Weights of a small transformer language model: vocabulary 4096, 8.66M parameters.
Each number is 500 + 40 x the weight over its row's rms, rounded and kept within 0 to 999. Layers, rows and columns count from 0. Numbers have three digits each. The size before them is the row's rms in percent of the matrix's.

# up: layer 6 MLP up, 768x192, rms 0.0885, rows 732-767, columns 128-191
# down: layer 6 MLP down (transposed), 768x192, rms 0.0841, rows 732-767, columns 128-191
up732 095:497561491470468474505548538487419502565497538567498524448540466502389511504434533470393480450490451556486528457470534434565569459545499469480521466519474500493466547544443509445472466500402498
down732 095:563521522473505523438442512480553480492450476448456533527457522546564506523548482530560558544482525495511441565505493534438560483515524446500444475427534505420565470459572463507523563560597490
up733 102:446506456505556522400582498537491482464521453533462470476516495501477487501447475486450477505496516527475456432521496529545552549503569566541491447493508524560520553553507499514519490605517485
down733 098:463470463474469428590450521470473517519458569514502513589497511535550497476505486445543504541515501534529535505528500418444420493498485505429488486486532466504487466456500566562476530472484515
up734 097:498543550462449531472487511536490512541476512572472564482501530466531422483579466499495488535548419458494511481555596517530490530534473454423502525507494548514435515513464495534502473475587479
down734 091:517485496487600522523498501523482483490524566522551460582522499535479526509451523484521508467459585555451447465505428498473552480487501498585488456458475420528525488537568512433509523544429534
up735 100:538503443582459560484481432496457515480469556538557474475456539513510422560453490483399463486467493451507546584491482458506492537491504534467536469508528501545479493506490501557474563511576507
down735 096:466484577503516429473542590462490464452534446537459542485489559491458522470576498540569513523546486515552490488487492571469478497528495509566484548472481441516528512449459527464531515468474429
up736 103:489435513487388550538476461425602514502430501508482508529511512512496422487504434481544536486489482526511445505573491557506429525462467496453561539457450499521451465550537489509520514554563414
down736 095:482535501463609466423544518598473542503497506594519509501511534499503513510534538494478534425536526528458537544497497436515563462481514488549473454550524515537511540498493500537441490514460562
up737 099:440569541502526464506570468481546447507460481440494471462461519556515457583476480456511508509507454501511505452552530421546561500480502449496493509484515489446525435456494595500493503497567501
down737 100:511537488457465519467513530540483498534522561527471446536532501412529543513420532492474447476525545481453507532551531468477470472475518524545519490569490540546451557490472458501485483494516510
up738 092:531410547598488558500501504535510532490511513533487546460503515514510516461572519420563544501521437552495527519506435592490563481514570474512489477503562501497473440480531465475433586508455477
down738 088:463553456436509453505521544499468512519502487433483492483485444470493463527447468557456446517510525486501502430503558449519477502500369478514504477444473511521504515545469561562533439469573503
up739 115:454577512490475540478448490462480541496386510495586532445490457543495511534455493445547501478513493500506458462523503509531556473472518440510430539526472574493525481466499515512498451533538516
down739 124:433509496482479581531392502471521528472465562505506535524504508472529536489488491571553513483515451508458466551499482466494473397484462493498470466543453472510542546532503442459494516498523460
up740 096:485481536451462553505492474443496456487501482462554546524482479506417409467518489496498510495588499497509502453545492500524518516450463456467444488515508599515561512558512518527518517568506494
down740 091:473548438511551470505523526579484511472453535486481422487497550501551523568497475458479508505466492461552548565473546512502554480481538561520554495474514364496538533481501506537481460473500528
up741 105:566488524458522582476494497468475517435484581470538534492497524517461444505525569540498444472480553521525473451540519396501534454477503547493485552593507495505469447469529517480546472448517486
down741 108:499469584561454508421481464454478461514509535539440513524533464472536507566494449521505550514552469441542469522481480515511453495575509498480533481466493579449527508525450510451495530587569470
up742 093:452478560555539585458522507513478494516552627462514486437491535508527407481477461502506518526511486553507464449487556485527530445474495432512492483498482508549521466506467531402462459486536489
down742 095:521486478482468402542490480454512511453465457476440553541531521536435548454540534464462446464452516480480536504543454549490529556511550524445489559573565488465473501464519493578537548496531505
up743 106:470516516433433485388452496585573537472407479484544500537523478531405450521486532473472507477509483536493455581423466491536552525470583548493487520538483473514528546504514618444490494527501514
down743 109:501516368525525505586509564461449478532558519490479524479520540522488508441472456471512481441507510445473580465503550544480491501561484489503468476455520477474477405461463531501524477516516530
up744 107:476516554521464575460457466422483482512553532536506566431523517480542499456474481459527518497486454473537503488526481571533482534472551491586477442512504490475538529472467546531554529444501549
down744 101:429501446511500516518482592512524456548454425488556475513510559476500476520520538549511489483518570545462487485525467537459493516523509441440563552518585464458499492477584476495467450524517515
up745 116:486529491455491503419544546540485521535571476500474544499491563549456406449462489495440521488515426516534481464545488450556524445497508468535433527455484457586516420531452583492498474513470572
down745 115:517512412471502522510516420509453534498454512526566529560565533522501521478465479539445486466520532588492493430484526471449552456570536467474445518446458546464496566530437498567542507486484514
up746 097:420546512467472500469541465513510497533511523511550518515485507535539435538581525428537586434494454560457487478459544468426509435492579555469515527526544529483510474444459495455408454514499524
down746 093:561456425513474494519446561509531439543533456536407460530487549467426523517441495530488456522519495499517425519518491517485538591507457520551498527456447532521508530527498551535520562542458503
up747 103:537450490582524512456479536529487557510481491505513452470515495458415524457490427519491514481554543506510528487494548482472506488502528569518411522493469589524520568526444525494517489572408595
down747 106:429453499621525408508461503567570592528486507488496504527510437483475485467463507480543555497511533533457571488496526567496512470478586604490486559465437455482545529484519476487466476539456555
up748 110:492490510472521488466499486416493407433446568515497496439533513538524456527528473407423531507460516477474494608558516497456526562525557488498424538585430577544551508457488498545565471493550533
down748 104:466474526523433530474501539525484564490542577479551532542484527494507548512453496556532492417550472574468476481545551506631473502480440507493553417517488405480446489512534478458450556513489488
up749 117:513447511551474479516496507472486513517439484568472454471531563476408526535516481514438522479548444513519472611523501540498526561480554493533528435491463456506522499554496522551454546487486490
down749 113:466482506543541522487583480583586540393461459531458506502480478487536470489473527507504525506519492497522510481492503508470457446437432506500545529426562497469533473518433478471478524492535534
up750 093:453453538578504535495564524416511536551419568445432564421552487514519459499467520579490536502453411478562509518465550494482438536452487475549498500537499508482535479561460530507492500565493519
down750 095:508517508536505477535473495538467419503575485534543428509466548505466544511490462383514476473538571570480526577567450493505537513492472490501528484518467504478484464467542498531498448523513456
up751 098:513462505529499519504479537525391407539466425508434568556587494510551497521494408587507546474505489529504566507479478496557548559512463479521500494536455509484464502480504540440543463466506523
down751 098:482552490461522548415533443460498547577516570488582440450445489471435506462504538485460474510432475483470479575523451550501498499474555476469449484454536532516531533470512498537515560473516530
up752 111:488494494525469519395425450543516515570488460491462478463545507496571538542445523542452507433544447502541470448530532494457460615431535492565470525466487514604535539481506515520511493540444434
down752 103:508510472524540502554556536462526441425530523496545529510494564478451453428500568542490496507492489481495544459448512496531495476518498488486509521613483531494485538492524499499572474571552517
up753 114:433482523540526502486439508517562438556496428490545570501505522422495436512488455534513491526511464489500532552474516465489463521465538541538416376495476570598486551594474621615560523560457554
down753 111:531534522464479465480530493536467567456486577523423439514512502563544544533482515478526505479505545494511437505532511466551475540565439500477545489570485499519532489457416367439500447526573495
up754 065:492539536508488499504525491497484469534500511565504516531516610568499466568504470504482553446593443525513500509545559467495533557463527526551506513520456476535537516525508499493451462489483537
down754 094:494498518493463520477483507478492487497489515539497509496512585537460459524500507495520523440553462519518484481547506479484525521469545507510492510485488524519554526496491529470493501504503530
up755 097:436436496498498546444477491553463452499435533506574540485510506519453529490508495517435525484465421507503518547463540525528602443548465557491489580451475521546463537495468505504450435478396574
down755 092:549554499542493368543504529467546499506512447449440468509476513551526479544502513448593458449542560521517508464557492504453429520456520477538475452519492507486567466486520490494514586519566438
up756 111:482517513442491510454498457557459528509547515417489525547491490531419528537493503504432515489539475499520477445495454506520592483455561536471495503544479509498586506513466526548514489585481532
down756 103:489508462516475463528525503459460512532478462597470492458503514529465489483516522475515486493520526499461576471482547458558481480485513506574449575465510479525487446451504530478487485426511482
up757 103:421432431499469540487582558539481459448506483507514451492583485591437514572493428483482473422568452494517516469541456473516507526457562483493517502512517555487553478473495580513572528489494582
down757 111:541518578452555531514542491485548497535494496501566532504508525421569527520515561539481555503456514488503535546456528466489521510526478550567444540508383439507520494525519480497467566476497496
up758 103:500465569606531486565460509530576502515492420497531440499496510502485411610518491523553559501537419511492535555515491478469552485494518493533449511532519554461505535550456566481506508451533532
down758 099:472534457380535531467514561475446515493513556450510561476525544485465544453478504472484510475492589502491455516505552474483495554544545522485586541510526528548506474449501467519451473488484491
up759 119:493486498429503509455509539590548512533445487492526566492570549552501504469519431487478549508527485477534403606440460506549486532492434499473468529512524505528468573524481534461519456525587516
down759 132:494440495521465503489488469515452572503493465594519492497490543520496460520475467542496463521528507442548467532455421469546499455550489532507468484502517551526552469515491491589520491510590542
up760 110:480512458445401497493498513443479490588523453489512452457550496540515434515548492463566519442439520519470538467591497471525532484439558446487507492525565493453530534484494500455436433472480461
down760 103:426528469496550552473515448519571429502512469495518490509459515506508559494431487484449498491507525465478464564494510507437540548532417507568469508447583493493552510502473557441502525575437538
up761 093:455515408487515507489499481531409571507520507505538530510521515572461451494524546459550505559565523492561515450507541467557555461519463540510492402478610520469511453489517479474470429510500481
down761 095:523523529521466445543543517498560432551479552540465511473489505459517544477462444517462515452489497525427496557496456512475472532528513477544497531528409478529462537545475510551530527466522541
up762 096:515462454397502468452525534509494512513507511491603493485478588537513448530444446543455510503512557498565513474435534490512515471518416520545486463516480533514535553473429517516491534452493448
down762 097:530604506567474542456531559485480506511473424511474504510531403507459528485517532475531501477497420545490462500534505524524475535480498413503534542504541500516461516462550564489543458566520530
up763 097:426525528498441454489519476533551569582464492526429488467543545567472582494524495462459509492529487473540493529534536458520511590506589485636513486455547529445484528555436481462410508496497516
down763 095:569497551470536551541506553498434472414469509506596551463478483518464467518456465527484481514541460510460558462496469509512458459413412531477466487533458486508518508460575535556527482564465426
up764 106:452542449476535554517530504464495490534555467511433523432585523524511561532524514463514472462528474489455536554549512526421420441492509502511556507456564511472498522575442560567479545511582529
down764 104:510509451484510484526567482449484483473491510538498452535460518521497474419511488440502500513528493506527495405481484496525508545456483494577446472597411495514466432443500468488436437490530487
up765 107:545461582469502513497499475424545496444468534494423452439559527549521475593431508551524458487536490532505510461477515558513524486437517500566498518505461534487588492454565543482444457533504451
down765 102:481531476474499546462426477599470429519536490488502495530521487463486518513531468428416532485516509491446466481459550470459519526532486487512490503477590384532462468553491453542507580420522527
up766 111:472531495520559544452479506498464473487572490517498470385499470508481464482509445543551484451476464513472562501500548530465532501488485447587490481529438518511574585545483508537527517537502483
down766 114:558468423529486460491524458489530496485429506484487560583492515527465528553521523534494509548601501534475439529488488512537484470528454528431420519461624500508469534504447473482449479497466523
up767 104:480500535430553497467541489526475427464542529498521511429425492523505455473454479432506449551499561546498497515502511451489508480457546528572469520539464496519482483509520531552470464543459487
down767 099:513441487548473531539453505408520536477500497503518537559540510467537490531544476557514553508547430503503540429544519461464454499477453441445495501460552504456553541533535400478545567467500545